python train.py --n_layer=12 --d_model=128 --n_head=3 --n_kv_head=3 --head_dim=32 --d_mlp=320 --vocab_size=2048 --activation="geglu" --norm="rmsnorm" --norm_place="pre" --norm_eps=1e-05 --positions="rope" --rope_base=10000.0 --rope_fraction=1.0 --qk_norm=false --attn_scale=0.177 --bias="none" --tie_embeddings=true --parallel_block=false --init="uniform" --init_std_qkv=0.0442 --init_std_o=0.0 --init_std_up=0.0442 --init_std_down=0.0 --optimizer="muon" --lr=0.00428 --lr_mult_o=3.0 --lr_mult_up=0.848 --lr_mult_down=1.5 --beta1=0.95 --lr_head=0.00543 --grad_clip=1.0 --warmup_steps=200 --schedule="wsd" --decay_fraction=1.0 --decay_shape="sqrt" --final_lr_fraction=0.02 --batch_tokens=[8192, 16384] --seq_len=256 --doc_mask=true --train_tokens=96620000 --steps=8286 --dataset="wikipedia_en"
Each number is 128 + 32 x the weight over the matrix's rms, rounded and kept within 0 to 255. Layers, rows and columns count from 0. Numbers have three digits each.

# layer 5 MLP down (transposed), 320x128, rms 0.0726, rows 54-90, columns 0-127
129115099169126208158152132188130119107054136190140120079162107102121127153143139151180093163161103103129124141094144154110130143119136190119143089073101110120155080132134121124191124089150126112091127145124120113154134112195107134118100143138125170145158159129133141177138129114168138043109090178131128109103094101184129166055167147103169172110151174185109051140192131121169122102169
043128140145173098097133136105113117115111056145191133126097133140169142098124127139124122145083045135164130151078116106170120125131124151107129179086144128051118112096220156134161101140149179121093130157139176115132147112119130095130116157154122152124134164045044123111100127107152115168139154108066115169118177126126116160064141097117178115146088135123119128156161053124107141191130
125125056164142081116136145103100072075087124085132139152179196119147127150155110115084106131183113148086129146153119101164179158101097150124119138123137062069130146059156119174118097067151082117133221179111160205088054137098127141105092101155151118072093109106041127079134108107138089109093138119102134119105133166203173112162072144107114108123128118169138154139097089097129130090123
133163164166137128131130133185126106131148119142085125102128122161201073164151115091111107143111118174094136083142120087139128132150086131142104118164182095108128106123144125163138107144141181148149102170149175084085065115080166100128115109056153157162080136124149149119117130153135125099146095164090137077156120092190148185074107101136119115179115142090059132131083108150157173159158
132126120117125128148043111221132118098156185064114126109068103067082175147071107151098085156078116124135148153148122123089120105157106142067172150045180146138084170172129140152142105139123187135119155137098076131079139183206143122141169159113137157122142120105115161146143178131153150197138093115102129070141116141136167144135134135117102142122161125145149105157136088075113139110141
189135086162164054080139106137163123121126157130153142120101128128133173168118118154162151117190121123154107152131099110137107152123162092173197124099110134171129100164186129100183132044127120165164159121112183102158114092155126119104159155160162176092114085149177114120139125072117138097134129126118125089114111125091077107162153138126042178141108114123132097161157140121181168129169
125137117127110096116135113153161128166077178132135129155104165141080146205127061107191113092129134178154189106084152146141160105110150149160111174073113156147089054100072065119107088111129163101154187103135080042118181175069111102133108105087132054176085179171124138126110118070070115090139133189108095168116143106102128124207144113127153109107190174174160114142070156151068111162128
096119177133136152111087143132175098196095126147153154084151138128192102152181066198144191133163139172149097194182099121159108095127164095127102109086128129110142100074138110137140105164085157123113106111097134134143151214049105069089102189121122151141138141084106141163147163187124096156100148089132120154082189095068111039113147137044067153090154133147110084063127131104187120118143
114123125111160158174120120105165133106154105153157149134132112132109119132129146062214159158119094138147152149133110179111115164103142066105117138104122119153163100142146159093129097142063130200157105126130135111097136212191096134175116146104122115061147121073096121090108144153154102131180024064167164144136122106084117095151143121232141094115146110114118154091145088145092122091127
112117156209113109138118108136163153102138171109091123177111103144159154141149155153134111107186156090098043218138156136105119144117112162099125123107152140133087176114145155101157006154146183205101107152156085155088086199101140103074115130095130094127139123115157076078073199156157135145131154160171129179133043075126107144147131153168144102124148135062127095143107153148089106077137
115039123134148166156080143103141126138130156085132133130114082144106073133137120109111163114166142148100147057119165092131122136098153082088058146129152149093054143104125106117164150060146080075151135141116141110163145133149126151142133141136140143100061130072204093110087143146134095090105107138120155100133129128221143118091157135132162093149154138121143159117151156099132107166119
132088054134153101093115194194119082081083090143128123180156099077133062117146116125133135115134142179108145124188140154089099073087144118141126096076138119110176131099159109116148114143088114123078078077114102133138127132136104130086134111087103088095107073112175127119121118142161210092167104198164143149174140114135085070157126171134173109107074168138123117111116095148128145107165
150105111147116081200119069100114068134123137165187123158181144103109200144087168136119093086092116125147101112139106125120148139168100182135075155143159175062150094145174160156099110057155142110168115166166100197179173162145124125127153119097118108087076122177034117097119094131104144107171107081106118121179118077097120170192123111135134122177156075140080130166107144119164143153124
163177090146137116104139116156078139143163112156130107150111172189193115071121167091158144097104178121139092116082116131157078166148116143143083132142118142097197169164097123158057100093137125128160087107123145156142110111034123104114129141116080129167142130141093102134082171096147126136089124082148156094088124145124098148085171141158159112162134133146132173083119144090044104166058
146094152123138153159135169117074114175101125082143153112111142156169138151167089084094065159121126087135138070106156105178159141079115184113115074118157115182134096110101130131175153112098106091192122108134113144147101147103110105154203170167157090132139110156147149110141180107098122135127106094103101147144110120090171115074123117170213118125164125136128157168147120093097144139187
180150141069079165131184157172046142113151115070109093175155163131159124175113118152122111097146134108089121133129103144162121086141146152112238077110128132095228139104138162161171172025111125105125140199024133132096151134196088154084161186074156138193134150109141147147172141132111142082156119162121128137057122119141157183107139160119099102136064156156078148163113092124109111105177
217137168168076110136078143109071124090126134131146135133116146084128109061104109101195166095115062074144095126192140129206116198155164110141163184150127180164144150133155153107130099174140082127133108112123123097129145158208141110178117144156150181137148111112119119170097092089124121114121144147135154125112109081202147151129141183205072064115097144133111185129137113164100109110100
110108112135127170171153155170108142086097161129133125102139153145131137166137133165061134152083159139134148156118141120122100108142133141162093102129116084096205130162082155166119151153084101134168066255085148047162179071131126159106074159209139134073120136097119050118142229159099099131122177155098135147142163149120076130117102114130141120097098129125138128231121122138157172061133
117161150085190162113125130107128130140109127142156095115194083175126120135131082121210115131123126137110145161172131153103064168093086182118119100158111162074169089152026148124133061087074091083118090085166117072101156077088130169122134163104121162140162138097123063127082106181134186101158139125095126192103108126141120135109147124074081122090122145089188166171173169100137193143150
063145158128153090086130130111112092117104067128161088156183130114139130160140128140080091176143098112149130164093148174144172154126132110077147113236166041099096092156130177107089135128160148097164120091083114094073081162082148100147168109164144116176112198037118093138157127191139119154142071113144073136137131113176096098135119091190119113119114162109154171207131069126142093134108
094133124083139108141097124153120113126109061147077101140092095087074146148096145099108166100110118108167089117112090105144164127109131159165099106106155121111206166147154157164170112141146148153166108151094123179112130106161077089147140118138095099090131135101143169094112104110117145098111121134129160152105106065107143134147093130151089108126101086102179106137128118162108119067080
085115111123178134189145119135138125089073065095144126128119136102128111115190118108096146080142100137095119114179130125148132160103124174188100100117194154103098103130065136174081099089115134160162094099128150043130117160119111119110108113143158126111138159129153149116102138122111143058107147148146113161182135149132169164117099207107127109173126186097116128101085095141107079137103
108104159113139089095120130144072123076150116108115152161132129122184111124180074124163168115143142135127090115052123104121106119122074162155117142112071109168143151148082121149143129095138112128094179146056107150169132109132094116104038159087118124155122127111124107107077175171136075099126139125128110176126165138173130106117150082100161112133115117116103084082159148128161158112151
165066069068168085111143125121089164143133141147146157150157152089104105132169096126126142133108137116075089163222115140126131078172156162092133124102116142161106135097205186126128149121186161112100102140112132101142119152105125127084111112093166141144141117087137171125191153085140150122085176073083159105090132137091158097063164110150060133116126148147131203080191085172107152074139
127147117122127200185134085103134084174064103174129081122097134123123145110080111172133150103074179102126085120171134052128131090109175164126121121134029138129145086129110113112139123127118134146160089153126140121110113159183157181067121173162116100151132150146121154160108057144091181135122042162101139125162082132070138210126099162183158111128145118063106181142126195122112142181160
109127112123167102106132131142150159122087113125111142083135051131125102135132122171119128111093131119141127113143077148120148132128135129122182173088146072108139080156124130168137089097164137081125117147144153125132079074154163116092118127167133099119059111085124112153067155137132156098078080117085182156162123102182156113105115185082111148132146111161136099085177125088162090133053
125130093108135107133133131117106154163149121132168096092124070139180138157140125091187102119132146104108118166088081158114126118125130142117161128173059109126177062198068171096160136194140094128173137083102118155189094103131131103093169115128153104125143167177131084136158175141112101124106145091100144097179129124101099133141106104092149111119090117096157150187128125125149147120144
116150174149101121121141067185047093127085114131124127114144135109110142109162134148172145148170142130144129054158132168139091158084103155114105107142117112126132142104127144106089083105164167143127173139098126133105097168176115135159137145155113147046082152109118093099150111101089137140163133156089196081108094133163120153155057074114125137150157174112104167122063077122174128095128
156106117146165129134097115089159136146130123129175103173113134170067150127072110126118134116092106110148189157146168195140208096158124152093136109152075129147119207149064147175163168149055127166093087082142083122142174160037137121108154110153143120121097174166134133194144177160108119166164099130131093111127138096172099190144127130114136145105158112081100107111121111170143183177128
120113100073093146120113136142150139104096172159093158123088081169096147184112120124135146175089136164195088135160127119064143108116132126130141133087167154133113108115148175102124100137100173147111119133081158126158113063096091131114111139055119130154136181097093156111168095143152154124106077140100167166199191164124172099193129137104087064089120126083148083115179188096101157120180
127106118091099138149122122111127158154128142127145123101087132145097129155105107148121085089132100092136102131119136097204108150085074159090109132144141181116044140064112127172145105141154118118113116172131169112136117108137077160108167109127133111117107146085122123123106148112124121182106098119099115064084132117111178093150143161108127080129114128114140100130163214182156113081172
120083070097119112081160123132187166169098127145105101140148114143138132124140132078160137149100107151107114164150103192138155132058081167127086169161087128152140156150137121193161129120144128150089099107111089115174084145154107122134144093084110059081112082117060158120114055162168138156136134106160128085075125198122088124114052115150144132094144167118121156126138143185118126179135
151091142114162135109134176146079130155109091131152138124102121076182153152183134191138139147116132107089101108090099217110126062130105124103130177137081153167113132116159152104123134090123100108096211103144108099136113121205157077062129151151100099119096102111135137153156135129105082122097144131104126141137115142193137124103069109126131091144166082132131154157149163133150128147066
138149131131122153105163125120202203104182117127121155072098151129182142124117154108164092131111137109120170032132105089056119089083100087098086162118094107161151088135128090111152089133124065119110148116080149157149146081155101127144140143167088177141129077087125145176112111095118156161133091075141108094142132083083044160166108096129119157154145171124053063171074197145127145124084
156118089144088137105159079095115087024107126153095114186116204156066159049157139127232155108126111124111070100111108037109150128135152177158125104087158147161079131177144145205156107093141135141137135066105144118141133087078117164095176103136111164089071120152140080141127104158104122117111181129123102134144118087146113127087110101161095151113096100103140144154140116127158162080185
151065114085147066141153148131141194135109065096102133127156179108152114144152136133083085077118142176123115141126150152130188130070162160110086132181148123141170122095049151099123133195105080123086054106104139115112156150090152126124129163102186121167106099166166153079127125110111143106103086139114149117152135139087165164132172126126108163137153103184195135110121222129175099124094
167141120131097114139132109121159121199147071213130146083125115128097159152091077122117101141103127128128138213066088108152102117097139146116183111127143099118102145126044085126166129128116128123130147101147119096112164123035189122134134141125134114125087179122121109082068141185095090127153126097068193090132074112125178180079145134130092117131166161128127077133124082129197145074153
# layer 5 MLP gate, 320x128, rms 0.0756, rows 55-90, columns 0-127
067123133106065198174138113140078109112157138109069106166147088062096184091105129100105146097166202158078137143181118119115177108124186139121128107157132094183131153127062162128134128156081117153118103155102076115083144102136117106147095082116121080135075102136132136133118158137166123128177105095157156129149118104152168122151123171155126063112092137087100096156159093106143107135128
133207139115194160108149192157159171115102139138061076099163077092116230089127169116117145077107170114075170123149116149165146159092141140118117113131150115114105093155168192146152138108118131132074164128113131143129076136050113101097159174139107126166152117220176124133151158050118053137138117113149096121156149125135097153121142148126126126194128130112125066086098157073112129096153
148112151088143168138122156084133159165083136132148116105114139096139157108169078133147146124105151097148139079084108192178126147111134090135139138096162102086066078161162147122113145069071138134149122117087142132125127115149112172036151117106086140154193178155169066125182171145136182123137166120127115159078107161098121113194038164174104118145155102118179106129145110134119148100136
139100129176160171143128114156093089145107129162103148171175099103124123114129095165103086149149186072121118136092127114090062133094125135118138081110141111089117129140167120139108093163107135126139172160112172105131071111109140177150131193183122155148126073108113118206076082111104172097211135131171133124178124127155175140106180147100170123138108121143152111121117130138051169151130
121177061141116132094131092088170105197077115132137169132164121136057141158110111139144099108099096058137185167149160067106144121091116140132124102192112166141176089138107065134121102145124149109100161118129125139110128128161125099162131157136099150093172131131075177111144109081149113131129131103129126157071165125169132134131104121116108166134130142137139146100108148076131171137144
169173176176069166136144150067173118166139104176182141158094158202080174208176142175144110135169156176175118136134087160128154151099152145178115131105143154171103133068117088077208103126061127135081132121144095160075136113136176072130038085111100080135093127104170093131132129096122165097168182107142073144164139096162136067141140072062153076180139153112136147122094154105158109119157
067179110151137112141158105147164099167126154154120152125110157198130121096094066136071151103146213130158113173123140095145133145087145156128142073137179140146173100136110137185040093112143107125108137148138117147138099156047120172113115094214107160111156193154060104163102182165080162138164130149176124133087122085142155124074131104150140158138101170164143093128112100180083124188105
101118119142089147107207100171149147104163064141160142113148144147105112109121146147139134180109112156081129068117133146110112139109149125164138062118089114141120152125166157119066151083124102172122178122101130134117090166153173134128089084162098114094225126181089157118110137072130156102099106131169133118170108149094105111157121122028157153116096162126136137088145218108087142113093
106128095114077109062118129171161187112103070100142131122081184100169163106128134161118084124110073134119119146118166134141136113143207128159083112142125081087072135116203140101114096162125125149103121099145157142175238136174190135157109068154134133126113176163163081120185153061144156117144091162152166072103155159068172135162105136173179106185097143142159117099138134143111123087101
129090101156083049138182155151100114073103108112101107145090164083132103187149133125094093145147097069143129108149162134062132072106104108109174080123158115176077144114104104158115155122154119164159181158089155100161149108115116167138167094163109165089137136195073083093157122120090115110129180134166196115174073110147035130101156161128151116182089096127138124097161126135169080120116
173107113106153057174182135128120167134143084152079118171167129135132108142105195134113078153137070111100152151095155136112198105119154126092119117156155113109150148117073160160163126180079109125131106122122167141143072196190089132082102151112115133078178146125163113135153172130154166158172136142107147100132096137101144149103102128091189151132128205150086138199124157204139111177153
088168122159172195142137161152183200167157062123072165088144070058186182118076116143102169170144149102125113115143116097148107073094063107097110144125187149148146155069107133116132136112138132119166084130120092076128133152112092119093127129162149175219158120170137169107114112091172118173184098146096146131156103166168186154162153109081103149081103152075170159126148123117191067162106
100161147146130100131136157108132202130162102097109131116139149165076140084169123106129081153147178119151129151095105156127184134151102132139157072192122104158078153120118141118133149116126116104134153125105195132151187131120102136137140107143210148099123128102082147123149118060103133088102150061098197061140134079133148130100131121125131152132121152173062100192099070137160107114178
145114099121123090080087168113168077090132117145094104117107135143104167136153140111132137037185108095137137172128117070070169093078104139137097130154142166085094145232115105136137160176103147125093122100130160121113119128134140186094070125133116136127117109135149128123179147092128163160156117085097112055123109142134148136140136124103105127189087122102075076100158089166102119077158
077133124107172172119148176154132140144160153200069120213117149122138199147167130075110127201169148125174153125115142128031196126144155122105164187095183155131131240099103079164139153101138174082139189137163243106103131175102109157138089146117162088071168131150090133116085146108117082103177114093117149143186135118114106121076125144081135100110199094092089125143182112120172115124058
092068067112159141139162088149116062129146063164110144163125078129129123100105117103134109167137099148142059089074154164119163126118094139124101180080192134064153134130101104125167112145069170163112134121116150166144094123143161213104176154082079123099136111138178131151106128157126080123174122147104112143160117178066098208106165101187142122096098140142157120088144077075157076106154
122126111111091100129123190127134192153196092140115144176162148081119128123109133124170159147066156197169064124099128190104169155136127132079168144192192191125097170100124155124087083152093093139122162172121149121075088129121182107127190068089134081171131161151149111065157115127147138127163111124149109121102157047165144143132171210175131049169109136081198071136129136091083150172098
104167095090111116133133141157135212085124112126115109177133111173206132133096155131120141129156071229151132181095118100124138137079126117126137111143133099086156142141091087139168104096120116085125122152143138155157091112095155072138119165097129086118120167189068108099108052144094116140119090151132127116132109141149161142140173177123109177150059186102174163120185164174105163163139
155156066140112137153176152106131101122079066124142129160164140128107091143154102183131187177153081164101127165142116125192169111162166136061127071106157104175156155157149144138142087107183087080106095132167156131109074181146127129130111140120118056154194144114189110126183095146103112151177087098157121164127182171181075132086119109110063110123102168146090146199162098159099117104089
086155161170086100159166103132115174102075146169139156095127137114100092168116133151141156136142147138113126154080150178097113086116166107068173141182086117101106104124109099141119098060099063100130126142099114120181120190091134204120102107137131184149180166143147170124152137107139125186106109139092114132125148198181139116084141173176130102135123159160106160103110111085132138106165
082093188173168122114146119125138125169173150075137109169120182101149091133083159103109072089121113114138149150072138172069076117149139122160177128088103107162094140135157119099166138098107207113067171122098117138084114122183116109146111139094087172133164123116150166133171144190157085100169110115148169165143148131066104185158127127112155101115124091178099089085197149161089109169155
090111150182149158136098161062078099171161146156143070104115167138118093098093145125080130167098125142141148147097144070136148057141132117113066103125152158133140082128115171060092137156125111126199149127143131127128110171147133113098099207112075108127150141079134184096138133086156124114104147140162114095154139154115148142129118159188130112117149113164057153139099120166138089188106
079102124105106169108120072109128165136139116118145142151164091131139178099150155084155086101164130174072138148086186139090125045157150124134101156065172088167179122096143159094139158162179119162145131145159071140115132109091073186191117161130127134164081109039119117192136195159076094083072136160146102118167181105121112193155156069067141149141124148158069170110091132126121110132063
107080195177189142150111133138125132095098140153128141149090151131138161144056099101132138120137127068149061207179188135124135139143117168137145131118110166102151124181177136121066162121169150056170092152156127158089128087159085109156179149170168160158153131132119161112078078093115184158063151169105129202144152080139131249183156119106095115093148102106111133206181106102135110107145
153116116208102127137093151112134153132108125105145115139099158176141109059162157110162160092146118088072095148081106181141083128141218162134076117180131108104110141117132167078143168129128102126097196167102105115123141132176138153147133118124187150086191126135188151148158101117109101152154169161123078120072137118120128090145115124143133104092111153105095140132111168166141125111196
137126129073121152125186125109190138115144114152115089136139157137106087119117114143148146144121163126183133115126197144122118144097107150108096110095068138121084130074054146128145127149139084123156120190130138107157090117130156137176137168096092120138125123067075140157120093183189081173119122155135127104115128154103129130122125131077108120157093152233153134141123139087104154107174
076131136116110085107087141145183143184130104132131139120139108110112200162142089171164164148119127102129117153159145131136089103104134097116101132151129136167169175134114164096097065057143111136123125110102140097196136142149169118104126099171108137150152169150104151059083075107120180144118147122192141137094058140178119135112101139058195097142103127151082127158119142127136104156118
064122070111154129112112116129172206094091070085120097199113066109104138119122116182154122092115111116119199121238192182095203090134064134161146102104086092119118171119084097182170103138109112063107195117096169141132129152140133087146143111092102084095175170185110108159144177153171094122171166122164140168133148079136092150122160191121150117110074142146146145151100123120156096166089
141125132116140106089088147108163182146125128109181109132163136164089110159145109149158216138113118164128104104116142030140145177138144119085130155156164066171108216144091174133152101154106106085102197127194143071118174085139099167148076124114116114124086116052084099160147113143191108115089183206173134133090085129120153158112123165119069145162126129123082134135110072164107164114149
152174203182150107136110167151116121100067127116185152103120109153100188155095154155124113154126145098152147125140098143088067110160127164130176188148065157074160089148105118105124142134160154144148127084118106127093216108120144097108085144115168120116132106128117094111108115128166111163165121129149130143133120112143112108120137106133081154150134135144134181105100129165156127123128
103107070142147111122139184143137157168115131113161145127124151099125123162145147102177130142122149154117112097103171140112138145065160171136091174043111114156184149160169122152195116121157091128100093132130129091127128113129123102154171115112120089127076129119111100156142109146147085162099133130114125167140075148150090140123103156100125128133104112185126130152158207104144150151107
104137107143117157130067096110065179145161077140111083122091203112160112136124135137095120139122117136166145103132083157120156108151097080093110140141056124157157115152122132116112104095096101123126134127106142103098139130093082077048132138113159152149205160100119174114139079144144122145163131119190120149111150181164132130172093087150161142136115100178130159134141121110184093114106
126113152104153128119194082158129107186149112129162155137153102100093146109095135160148117182098119075155135154136183166104146155093125128123157158127142165119107079076142069093106100113080184148123077085076116127172119096089093169108108123170166158140157161106197072151065108092156128141105152114110117118103164156122118209109043132200144118124162144213132133126124127134133163135138
124090159142085082181093112176169167119181129104136136068150136121095106133119130155075155172137125119089198165133110163143182130138146122123164139166110144156156179132136142072134115074138092098159147121058127131163136115151158152131119153125145159141177055146111116111120129113184126103176158078115082105092143096134145094168072132125137118099192105141195214085134127105168080063081
105116109102097163051159111179186178146072105076157095143113132128201078136194145206148073133177170161199094132079128096174157095105108178084185143153108052156108096123112081120083109193162098152105097097125102145133137184124111173207129135168181173151106185084054101166226126129109160061144169127123145139085142152130133101093135084152110095131139124193147157134122157158105200089154
162098107173113131068114130200149125187092142169121150101102158121100102095087105170057161145137087099141159124104140146097123196153127160163093159113091120035123108130171143175177106118085089079196130114153152097096106141163186157117156155168121067199097159133136083131088164139071131110140145129168116192178163117122140153171141166125145036166165082086090130121121136164158099188152
# layer 5 MLP up, 320x128, rms 0.0767, rows 55-90, columns 0-127
132062130103180150184132139115184187154155106070108128169141178148082090198163135125144105110110117124051135132120117128120163110140167116163087122181099126103108136102149069124091135146198101122171133154094188160107077159088133190091130145145099114107167140144143167191149106107155130089116181090124140108124181136141122130160128174142165123120138143137092081127161142182102145128108
156123137046121168095031118100143149101145089151096134083153132089096091090174122113095194085086107110104149136042147141163122138068081111138151123112138210146113166093153102081076163116110121095107066143136044040196148121162167098141097167153096143104198133075138169096128152105165150119141124095168164101127142130117139134123106156113111068148134103096126070148132176138088149095073
151081173078147177177160074120124195164037154163197127121111090069116164159147124106181104132116138083119114113133167144142100155112090094115110135155138088146094160133129110089125153178084140131094128129113149180129131127112081135094125140114146120111142108116101102110150081163111107158170123123155138092110106068119103098128091160169118088093164123083168070162145159130125119114119
080113116168085191129131149147090124110115132122134192110124105122150149124095157187103128102143071160124127107122097159097119161131150142087092140145083131143134039106085103140091078173149153040114117167127116120094157119140168116192124141105038128166095158104176158143168122097108096161135157134148127145162091099173158103059104106140124129109062133108159142162110160146138079189082
201123172112105126190090105131116116149163167149163157158186126073145161133142142116166124139064107150090097135133217134102117150136097083154110109170105118122153071108134186118106114198092130120142126128147117075093111147113119145154059134137131130130142131102130112183173114120089145134166188091161150113151137100133168129157109119095113130133130149146149151065112106131153142112082
132103126139151140153082133106101088084128138094086118188202192121139140119128080131129169129152070126125116208116084108053068120193109136168140130107121079027175162148122171159079078147166095157112117133207107136090141058117158150070128144125099143084095168118144120132080123187130137149104098120108152110171169183130106173103096114134148140097054114146188101100150158114112149099085
159148032165076142141154086144125128120157163115105111142116200073200142079138113116116103168101159162103116141118144112144140125164102193088071087150216196163137170121191092164122133098093114085105197096081156186107154124150118094109153138178111119090077188153100134142121169111147128154055120110122132110086096180134139124156136081115140118136099085151147150107122112180163100139169
107100088145057123126163118147187161093114090099145129101166156130104089154157121119136088137079081179144130076138140126168077143109110142131119083068137113143121099108179138176132107132148129188132150118154137138107115136133205154133114137183112110114155130175115170097115169121155135124140089156167142142114079123114120115116106120071158132116112132134075142080087192086097140168100
097061135127135117130140127177103091163161084113157164160081094127139056118100130132103180109132077197082081068163086162138189116133138191175088118117078046089079162128091133138126199175107139120073152186112143118108120096130147161064151104080146173111103222081154127086152142095146150119093089140118083093146147154118065139134129124114122170113131157133166167135146145058128094101123
145087094162131091135167141114116106096132116130087110148129113120117092133180107121115112102170108115109117128171166113115162066099100117125164073133150145179091135154088126119076135122129109162144146142151152080162150137143088153118154154157139167113101110124080083081113106115161087067147170112127191124173134125132066164133128157127136121142102128172173136119136117133098107153141
181157104150062122173180100149141184158122070164119155127090140078168153081124098166112175147115057067138159132119138156085167171180143119131112170147132134084130107078131164150128180183149138133115155102148110138224174145114122119135172140139128161120118125102163155145149130169136124116150121130116120149115128125102180159099136142120083123154140143104123095131160164190124123136071
172184127150164181086171094132136206139125073113087140130032110132193130120118099131098118201101124140158085128114154122151142176076124093135082092123109084184122163114100131103195096112171171169095155113069087074163125089195100112154185152198162162124140139129167150166130139173115082155142153053151158138106196169062102153159123054145144163083104095100180138126162134155100097153088
169135115073059133085098119196122073105129068099136180159156109103176124159108171058160100129093098107142131094154125087065131139189122095115106129073106125101135088113146125108167123126144127078166103093152105141081166120085146117126136156125099129136159117097162075141121125172169079196136128102188118185162113144126149112168150110067160165110165110164108114116106139159098142134105
133117081082128126132088145116127098086123160126142102142103137134122126138138130126135165085131106131131141161042152092131090091179091129116112112099148142148102146163100154162130137174179169107129145102137159136107156062117078130098117140106159129148120133044121097093136115078114123157172118111176078108153072092095089140123129094148125162159112129087120082095093116177148094107144
148074153155106122177199131071169074043115137114180136157160160160158137113058166099098097091058175117155075104110083100169140100115130131145128121167161200151166052133159118093114103172079070125144080112110117166209136113167149100149129108156114144153091112103153131145200043098093141156188131103116223137089147157154078148146202119131128139189132166179154124136076128105033161145149
075124099089106173101118153155127106093087095200142127121125108093205136142100107161122094069124163141112116127092128076109203112145059132065111101060155128107159099066146060101108121146146151125100141123107159110150073157198135125092163144120131151101135124176130135122114139136125043086136075181069105118154154130125122138137161080117109079110136097094129113101179098142143147118100
076117160196138116147094113158200051160130146094171138132164114126111135131135076112152159138152063107159191158165131115227168154168148065118087104090056072113091058157103131080136121142194128090113117194165183072171147128119111075179123111128098187112132110134143156164092159183157078074135139096069096135113144125105149059086091107117076097165093152117091152180123122124123066133121
103121145150122128093118148149101081105143121085067078096100115101137122113148132171127132135079171114109116210179161078125166150132111119141129083114146144183142169135125134111101131040123119082150082083158152103155184163094159088101070118143137122094148094154174110136104122127053151101158160118104196151145119093105107160142155170138166098091153065154127151112181119149109122130154
121131148127091130098057133137181125097164154146126099060142083106082136074142127115133120079114099147104220110134144122079078129087151140166137147022089126131118197102125146066136141118025156122092166111120107142164113093115131115092087101107129088116129052189114191093096107147107068101142144147147164097136083088104124111136137112107205136154146102102084176153116180134122157088150
140168187131112152133100178148125122138100166151113099130118129104134151146109184127165079162065160123062160118157132085139148120099149145105127189110125149082169114129091101158172142083192168127129189097158131186111104077090137157179110150102116139140126144116113141146143157106101163144125133124077151167103121129140099150117162151176186095119198113114173126108119119170062151113106
152108154176170163169151087129135110148163110146174164136167136118178104155136137114082096094125158099098137129179127160080111134100148110147129111078102090124131157118099132078119096074161162137112105109151128093097123106173131099129190137089131140128157146078147129209171115148129128131086159080092151156136142159081096133158163111095107116106146075150135085105142147146049142121167
081155085119115130146121123182201079134097128089157142163124192086102135156154120089182149144098123119103173116199106178129136081172158096131119117108149120069131017147116152150145154122126099123147128123136152106105090096158187102096207127156137133137123146110073085149087117118088194170070146136089098085130141104106119071131130106154094094070156160144159137106099128130118103012112
115137229125105143086182138126169129110118152103139088084131144186150141090140177130103119111097150122178138082051115081098161157132177142103134135075117098194144164171108155142139079086063055156117162112138084205165130110070102110114127120113085184081161101109129115097093161098162055099104120180208112138168119155108139172168166125116113116111114121089110127098132167117137168188130
148134140126097158167102107165148154159134157129109216144157104110147208191116109122108107177188093079149081140101160163172180094168097120103144100131152148056128136101200166179140090141197130128152145127195137112112131068123142140196089152104106143083085144074136143105114076107140146101096137088118144135121155123171154160139165083127166114165128206091074117161126084126156130110085
129166127192161142133172118112152128096081139090166081106114203093122160079094177133153112159133143179084156123113129085130079153097155093143112154123139119128164189095163164102148161138167156148132142112105101155136141097147150130140126117064121096151090129162193143128126131148195121152134117129137065146088143129107198136173141114139138159102143128135118109189128164104130155134187
126119199128131120115167131088109137089060096161074170135136119119102136142103070152092174141117174082145124131168156120127090169107098142162086167080099094117135147145137102126138101129111083147121177080099084161067099174120078134109103086113132177118123092112137192153103056082172092122126130135183131142086146097130104136185128094131096152148125095208176137149141104129100133118100
166151147097140130146162184134097096104063112122163082133125137147100103171117151139137126153112132146105174106083159126132138109100135114133183119150129166101124125135099110130133143118132119082105184160123131120136131090126095113148121166088083115130135109103125094096147113055125104087137092156154117155123176135117130073101111102123086138108128125142144208128101149091107143119125
132097134107145159103218084101094127141101150149150128114138151122134137186168066112106135132080072073116125098072137116130108153148090070155147117169120123084092079117110121176176158123141112123074116119105155111191107060106124093109177018130156105123139146102091146137145138133116149115131177178144088139134033147162109112065093101110131147088149155082100076154059149158117064090165
114111182176108084137077121134172147147159098113191118106137111140117164080075110083209137153128128092098199080130165177194118150134126171186114128125175096143165118135115138143129181173154164145135109111143139111129098126112104124146205130131174133119120208160083105141096135157127198137127156117111160110126112056102127080152144033098143136087120147106113123165101056100120173139053
123213117185131119153151186094121087107106144127117106115149130123166137166124141123107101158120141123106147124166076124107119117167179141130139149111126105123153132160145110102139132066156111070122179099111063179110143120126172138108065099116145138117129059104170132110145097140123129119096104115201126164156145119098101123129171106167094189149111153130191139115133097156165093138154
073175175182133120133176144155146100152146117107168080074103118164109121135105182069127131126161155118102127146123126120101111117113146148103104095153125130088144116173137132086105157126120100109088150148123155079106095100101127076087091146141155134161071162117127136124072173089091149150145139100118144100104101141178117105143155180109112092079057118114117091156121181107115142126099
114094134146171148088148168120144133063108078157160101094136167089073135122127163156156103110107132139111114137123165169129127085168190141129102118122154170168089151117128192116126119133120095131100162180173106140182111162130124179132128120145084086099129138100114142131109182126082142082136174140135091092159098102117137125123176087115097151162220141072106157160142068135119143090133
175117154091104075085156180153196105132169150168126107118148122138079125142150129099091049075174164104163096113141079205158142182098170089147147102172134123140129103125138142119141106098117145119104157152129091114173158156073183122138152186122144141106097109141092158149203132104151122182101126074108101156150153172181108152096073120221100126104093146097133176078184137207143151104121
144085157111108161146120171132118123141162143117121112116150064201084123163085125168124137133146120148183148142131178068119132113103118100076118137167092068154141173130185151076101098113088122105164189207147141086126124189197126127133155203149143117098168139105155189154164118079162038164099115094169159198072203115098160118133085136119155114136159122134142142111127150093094108143117
160080122084177157089174116188148185171120119157163157117144106165106148159156128166111164165144157138196133126100129143124186118150144112080107104154137110167165164098061108146115099137089167164177155157093103125161180151100177159174114194129093125114114120120117102170204093149152138133142186142119128162096090152130149066104133102138172072110158112167133104156133096087129149112202
089156115181102178125153106102194113241157181095134146143179161114042131109078131113185108089153136099170125113210121137163149097171210137120126146128154144210134106082104187140149124110102129171178129187148099139146064122120076128198087099111125145096106101105153107131117112075119147101144146125151077103104150151100095105134076160144123147100107130131146125115100201138082135126137